{
  "vocab_size": 8192,
  "norm_place": "pre",
  "rope_base": 1020.0,
  "beta2": 0.99
}
Each number is 500 + 50 x the weight over its row's rms, rounded and kept within 0 to 999. Layers, rows and columns count from 0. Numbers have three digits each. The size before them is the row's rms in percent of the matrix's.

# up: layer 5 MLP up, 1024x256, rms 0.117, rows 979-1003, columns 0-127
# down: layer 5 MLP down (transposed), 1024x256, rms 0.103, rows 979-1002, columns 0-127
up979 104:555452469589504520511433551472509539506388432521511481481426494442611547481494495603483568492546545539484457551568488440546538549488512501529540538437542548469522528454476494469442528519461579490399438504483528573533484547521448508462482402494477545530464473539530621496558517556460530549517502497532370552520571418491538447501488420479516422478538495543532545533540507566491561509515
down979 108:430557531449493519473475500505438506513474418499405448452530477575506542523508523530501501472483460417460461534497554497569465385490437458469515496471415507523493490486411496548431513546517497550540509487503445474465516568491488564479475501557517436497508471621523547541499487552545483455572537470460490397500481510510494472428415492629451561490522508470532493505567533557433443489566
up980 089:510476527499489457490442484479530517465529487504435487477543429498498505494528475468511578495469440563456509488417473490461443516500455508551525407488484457469497503496558545516498518424423552547496473534610467675489501562557514332441575558434554484518539476528512536522495496478568515577456403462585517536501593468420519533563491546509460530514431431432440524485446546527530428436528
down980 100:544579514472509496522436477570507492570571571412442556516525506483441502547472459473463576512510506458504605497522571567519534553498549470565468437602525442465535425465470472491508438493491516434488527487467557526482471548472488502474490460487500486571516525496490427436440519537453539535388490507537470451651507539600517453561488438567529523452479564527457564532526457519479505565508
up981 098:545553493479496388456394453529518560469492475529442560403481506439537446479476515514557552473488501509556498521432461502548565487521509543559594486561478526511395485506444447487544446514476561521567473537601525510504526538421494456527535434456462527490570546530487504503610545472432482493487465534569498477464488642482418509505478507605539584467473481540450504523429516513451491521494
down981 097:452478578440441391541568486443636512520461464492429484465571486496507489498469589537614472482528534479491556455485490615550524422490584458520483459518511418532475400455462504512496479534482523416496513449454518555393570497562509433427569568452465493490581506548510549453504540479456443568464401522495471466544454496602545541552548461510424521516569418585566518478469512490543594490464
up982 107:498483445526532464563523576544564536584433453539554470454528620520623435479597507558426461480507488489472405446559488444388505546540381455512551554423488538450469494533455524501579527539531601555517461505494476550498479488554468512471559388538457495457547482624495500517454492600544584509607471545525549508496507464487561505512495437580472485436527543558493574557454490488517590467473
down982 100:434567490492529526471367586414501530482531555494598474436516470485544456474505550448421515611520436545535468480454610523611545502548424489496462544446598557456475391477467528557471408526425525483491499534462473461487512474516570527415529505435459547474535398503512542466458493540453637581555550533500558499431449538544528530521556513446493531477533490482572492464490460423475502403544
up983 097:484491456475513510528489402496523464526461479483554551557496509450628520430501336440525432437594671487474508463451423474490483484490489525519641506546527493476555614514441486484581451431503522538490415542627488476479521509493495540552457425535516574524472479550496588403556548549521551445435516524457477532474509526516475557433512557570489407512538492443536556504516483473565600445488
down983 099:528615469437571544503486488514529490552619571521484589485482504477480472539478473523474568530593463479455473494485508524569501516418535485511585455568595534497537513504592521513550534542522514437521433553609533477382555546458534495488508499477488493442479513542578463570525488519496482522510564434537493470622486592508533570474505465553392481468526615475604450417554442558484508519503
up984 100:480479507518504462551417501513562498508476442580450445519533515526570523457519466530462519509503510484457399528561399513419526506524501478529510609438522513506451524518554450506460577516489535508499593586449451464439508514464491444511543457360559480574480507567560476546568453502453439524454471483538448464493474614416473515588483459479430596522540556468383485598486531530518479579485
down984 105:487487473527533480368488539534439501511532589549422524504451502412492544475421500503439540511532458470463411540487520437471491563541483469544428521579438455406462532615507431419481378488436530542546558532531479472505472499500553496420566465476481427471542547541561424471481630560473473570567546513526346533506504569503438506458572560498606494475429571421523457395524510478517515540513
up985 105:589514564505525412557514459473577493406581456482494517449505518546458433475531488460529458529507477507466519351539480517480513502477547519601454493535461472533580521451546467500532453499497460516446473436509471541510508553408511427570491546551527598487425467475455521549507529410560487499550461494548587563475474577450547490544547514497489502470490549471534356535515483511537473522363
down985 100:613500606459482428507507536495549573492483471381514417529515499445428517579530519423482498499585437458556465469482565514523475449446539460491477426546501481495523579461537556507508513519551514305546517437516560455549423445481549452458503548434438570498504415415425504405490551568511465418464552585407503558558439421543511460499427575559451455483618528487495521484538467542475419523479
up986 093:463497423535490469531476522553570490492439430486521521484438436502473488563482482475609535446515500615557521534459454521604446504553515617505460418475491492537573474379503449469483423360436421639519492415504542570472530553443465486603521437519563502494428518498476427574530519480559442423455490473499471404430451436382525375487493508421471479499453509425480400551526536495506433409518
down986 095:508472464614521491612447418565529554520527580499509513449556476469467528548527489541503454575543509519446446525505465573418466510503484489453488547486554475453483538480442509493506595517614544562473419551400457465413557488302551549524615468569441491492565526447562480504544528561547472445469566543535459379500578551536503507452486442519549532475514538556540505437527481550510485506466
up987 116:587481499524607493569451496540547617503549518535407506489623575520491455463506390557582462475506576411569468553469564546437560440498521511583447496482522519504498532503612491465469481518497460493452544429514459555472608478516544437530492491476476550474528537572457505492542451454490546500552419563545528571476433581572480509559573508436470453402546482546437409552445465466479530351485
down987 109:519478491546552547540450574466487496405531578502497594478495436479506521511436508463526562459466484410464465497598476470430559559549474459543504596576499518517449468543554430489431482530519490487523455499424529556551499487443558505514535518520363472508418407508560549551498430582560546434503479483534445598558500573479501515517506473414516493483602553474508543515554514383440488637494
up988 098:448574503532483465549429459553503469489538478614469469490519537489504521456505486570526590414545573535596547474508466561494485524529528540575585575461487532520467506512501522432411570470563496493501522527641466547479529443477571530518458472427543450555430500465411449532477471495451497468554476508573585494413501541489471497517555425491460470393558520626417400470509447417500408502502
down988 098:528438399485560607450422502501527529491457452546472430462446552457557459533485477570659587617509585523461539533549444441409505561470547468517585492389436527521555515556465515406496504547413554402459523538494432542535518491563388458547490505546444576488477504485473495527537450481517459507538429546480547442366462593540488468522582571525504496518624520511475519596477501418537523529574
up989 084:509474412488524425476429475569586514553526419524493492521532510505493498501517431532593544432457615585494515535494404483526568490569390515529534537374565510414466477494482342500429486479540509506539517537553487500445543527498581544514447494505536609502492663614592469536544579507467406460584428508583513512492447555559480498551513417480542494425497465535466502531432537469554445507496
down989 084:549409538567427482459462494448476523470571502482396528440456478533516534468480497524435520546505458539424551552455464517433444528566510471491504552557452490560450534618469415510509536459456518492538494515460545487568466479456560393490599445555501469529548473545407530681537464434559430461516488526467563528576456642547443497543432383458446494504596477432502467530509555538489576532507
up990 103:560434465495479500526467580526493544555514502523455534397465514488506478452556507513525536497463497481499441425506501521456507586431496479482548598468486546491418578469564451456521444447425425528469435509490373542541546504555436469461452542415455441505527557498612541443548549500453483413465424528511537496488507521424528387564522491435485474593557578517403427473444506518550523513478
down990 103:524497463487424558430480559602453463527509550432570546584487519534508528453456515541460507450481519448496519427519551472503405540457488495486505510504524553617531527648458580504511559490485455487606435499499608472485500536598451548534473441452552377437491532445555453526456465632544436469492580476531508497490580576450532435541509482464427533597532560516562554580529500505395392528557
up991 102:495546527500638430422511495534564629461496542418542411483559475526538422428538476530482513449519550505509488542551511558434472498495496491592526464464479516487459482442488470461497468430543421498483540501560495493522521520587523581585532536528596575493466513540453590499450590497459548524605343470563544484400481587513481532482447479444533520489436527518483502549589443547548505522434
down991 108:445502393467460540568518486530518469549542539556551487514521450547454514563500468624481509510472471470501459529509540450483520508524468596493530605551514491577507492525474512490407480505491484425547408586419466439543445435551469538452491407499431389450407527519600482516505548595488433566542513474515534476500596412419482435504579509498596468516529521518533552483502517443529507424567
up992 087:625550517506554391455465529506461555470411509503435473614534509529462487472519418470422576519472571455582399413584455542554460516505528514511503502437562566540523506462480461532540501571507412472526499527529390485467531520486550516484457557465629510429456472536559518442532486576417515446551390507475467477510465486393426403450534472467537414516428511474485484567518463468570499489473
down992 092:460451390525576573451499594538465437480466587518587440434474563504536423515552512461474531566455471480435397520553434428469505480504490488503481547504566514543489459540533541502588489579529541522624416476400459467452464476467486482446507548447625525488512428496487600542428506435500523442544489449415543493536513485486523457536545497458563537426477516603622488505522450554478528520459
up993 105:585543531541524478551499532557533572523523493569494503442470369517495440492449451520530512497523482507572468532462472603508469570438559526498486436466538514477606551430489483485504469559510502606546516448441506590494509520463440461537465535576468483523460514564453475544524461524486588508563455548589534574511559455434506543454421466391495476538484436541460502531455581575604548514511
down993 108:524519489483552535512425477522552481529449559520630513478551517433442505478499530408470489469457436602356410577454460461539493460551438532512473550523502548549413485619541506580438549459409630517539580553454508506446511567508521512536527549408538503456462518520503597537500484522511527538516558533452505485463460563514457476502432483566509497490432438499559459556605491433502496512513
up994 125:492535482526502466535442474529576509539489505538562438501503463542423524439501505476579482535501507578526517472543460484485489460565537499556607447531520501621434505459558438500491570425565507569490475491633477484477511542502561529484563512541461542455439511480548550569496434509486485455543481432490467491458492636488499549501527446484617432421416497429443452539511533441519432461467
down994 125:494508572473500565552439478519425482499476528496560493504488487442456576430460528465530588439505431484583487508522505463493519383387469453485507473507455462615556570535508565595521469489552483499471549487538504503469524560501479538567551544484489565499555524521541561495418448610505477471592490514567491537467495560372561562406494509513535529479500570449523534501481494356488455515522
up995 034:541485495578561462557403463617603596526492561502444505449522567539595484449461451498517481440417465435444441484491436503447512554572466505509509450474456498505496602473544437463465411473463494588478483493494413524465497426476428462507477506491527524491471501578537555519529481512521495443495326481502483530407452545464475454566423485480539518471502473517438505567444453444544445387388
down995 021:395500542555557533499456515560526489450512501510453432390550473467464499470506497501543458534630502468543557452542499587515571538494444509459527518463484581551468565513537502470471536445500501545442438552535492434435496563451539526461552543495429583488562502561559428567543468509541548418454464523566507587504563515500454488550481469518499548478608534524549513433551479509450435500520
up996 061:481482466488495488548474512497511576495528440446534547479508500532514545490461361545522510600466530603450555508512470523544531522514472464458570426462452458564449521539630472447460492539500419455411527515548430485427629456568543537529437530427579530549483484478443592599535543438523578541500465442450532501504428451444512393475517539488439505485550428437425527518572530533557508468490
down996 058:460541528426535508442489385467466454518540521457558591458469604555479524519489533423435419435453438447408433473473497427486511510430490495623446458493533497525530533526560484546536433484518548489565434464412512559478469504534560499498538516491465520452499534488430480525496583454502568555460494512526386421624489500513425591531673470535494402525499497449483554467485578454482550491433
up997 027:530577541645544493497433567592619611443514443591418491438456504616428476450545520517522550518453524582615427443463434557489538521594446500565496495450516487532476561452530501481494470509501502525492486478505490498449572520396486491515516505526533561520498471588499507618503557483517466510503356581510553563506444533448489524493524483480568533462549470446508528593441448404626501458472
down997 012:434502532485531458504480550479535542412456497511551530550491606417495497517527436559479554421461476494492337510458594530459482523523501497527463399484402447483528548537485468507443513500461475513459496531501435483497480470562557526508492576555505510611515527552451478431587478509535437544532515446418459466518540466555563461542404557536305413539516476408507577518482474470530515545482
up998 105:541553470519530557449500525525535541560537422521416488571404458512504489510489489528581537572632491532468559523460478541511492488587458474542466548553521495501461436493496499478533488566579517575556521440605457492405515470485500491558472449461490516494540481520584510520553567388430607468499486510497578456484550507478555431437460560471634514407444518479462527565535478491548486493501
down998 106:499472514396472487468513480457494479552517453560439527526460506534475498551486424559557473563493477440465579576376565487492536446596561443502487469395529585543413513476497506498506469501444349462608514460473503463466525479579503536474434531519483470401414564444519545420451521452564546501522537485569526478554624429495503574479450489494451486425580453488515473383556473477517453452582
up999 122:442475471481588478477484523509541510487499526491431563502530489516514550479539536554477427477414561525437463469465495510504444494607503566521539554398457484471478558428512406478497569613549434510533529443490496449478510549631555484437541454523532422413405601621551543455519650579495495485436446503518526492510528467403453442532629447488525563554450493551483474516425570546504490496501
down999 131:479340459433561506501556505492448461544501445536507496504427453456468526505417463540464465419510584560455520518482478480573593546566579543437531526494400412511515462523486474469552458578478605469504482479467504477546477487544503513392511521509458529417472519577507530495440514379469472502474415480481519528430558406492471569523573404478544488543401475549482487495464488498532559487459
up1000 099:475611471517604392495474450457509566426547438491438590471484436424489563465570494504560540520497597506520512391491456514535509498512577564444474533481479513538536567511536492347546517553492449532507456519566507528449579592463627417644576433471503512519539552521565519455663490507499505542481481508474474424403440607531520476485508495417521554510535498500488525548376502424501496480476
down1000 105:519518525428479533487563504428551493440541520522534507478459492560505475575421540561555575583548488450468539528498499534501438532464574516480559444534433520503450524444479453523552422403496492497549463476398452471462653539510482597534476517494499528500581538531483405526644532559512516509575441535445477483554562470447453540478539649447415520554570523524537511534531510490561492572546
up1001 050:457536469660504486516521468496525639459495582483422526523498431502462375443519509495572505469456523525513527491528571530428568507496501587536473566494479513502457609419548522389523407366564534557550550441519493527485516450539563455532484411481533542495471459472510494600511547439448539480486413480511478431463447435458494497524475506430524524454544486497464487574475385460521556495487
down1001 044:525607508617581456577417500552544489556522459554510481519544463516462388520589572517555477596468457506461510619569509516565490490516505423484462560510535413559414442552569579515520552532510471503437488449493507485417505505477417485484570495510480524499501564432547427517514559459458621465485509526458523471510487558533491444602422400548449532562520511586544581485524572456476448518515
up1002 099:512454417503477461510543511504542525585509545543467485493533526481402554458561541515437410550559486489577504514484510457519554487513466508476543495511554467581442526508516380467529546543473456545452499378523561538368493567466539393485410494536481495434428538573569599524553557541458551508544472547627535499547568440443520548498475601483528545473439476521448533511436526476556552528503
down1002 101:490467549525537530546456539462527467456553507477470480429463516475493531475515538423456469442460438485424464406550474503462500521447545551535485481523450505488547435557510456561475508450444598451430556577420548506471441543466534408574536509474522551564500496428501451599467399456599508491474492478486531488494497511546528480543489559567523540499504470481463529498589512529442523510459
up1003 100:565479543485522453441493528510497587551457507483533510499476522580594537514484441486482416510522438574493433535473521496365486517469469484505481505537484501488566526522525568525431543463480568478528578531571522434480578519556486479599481496469510495493468530571499448524442537495521494551581512513535549501482519531523489407554435511464539545428570582474467497491543455653457485494540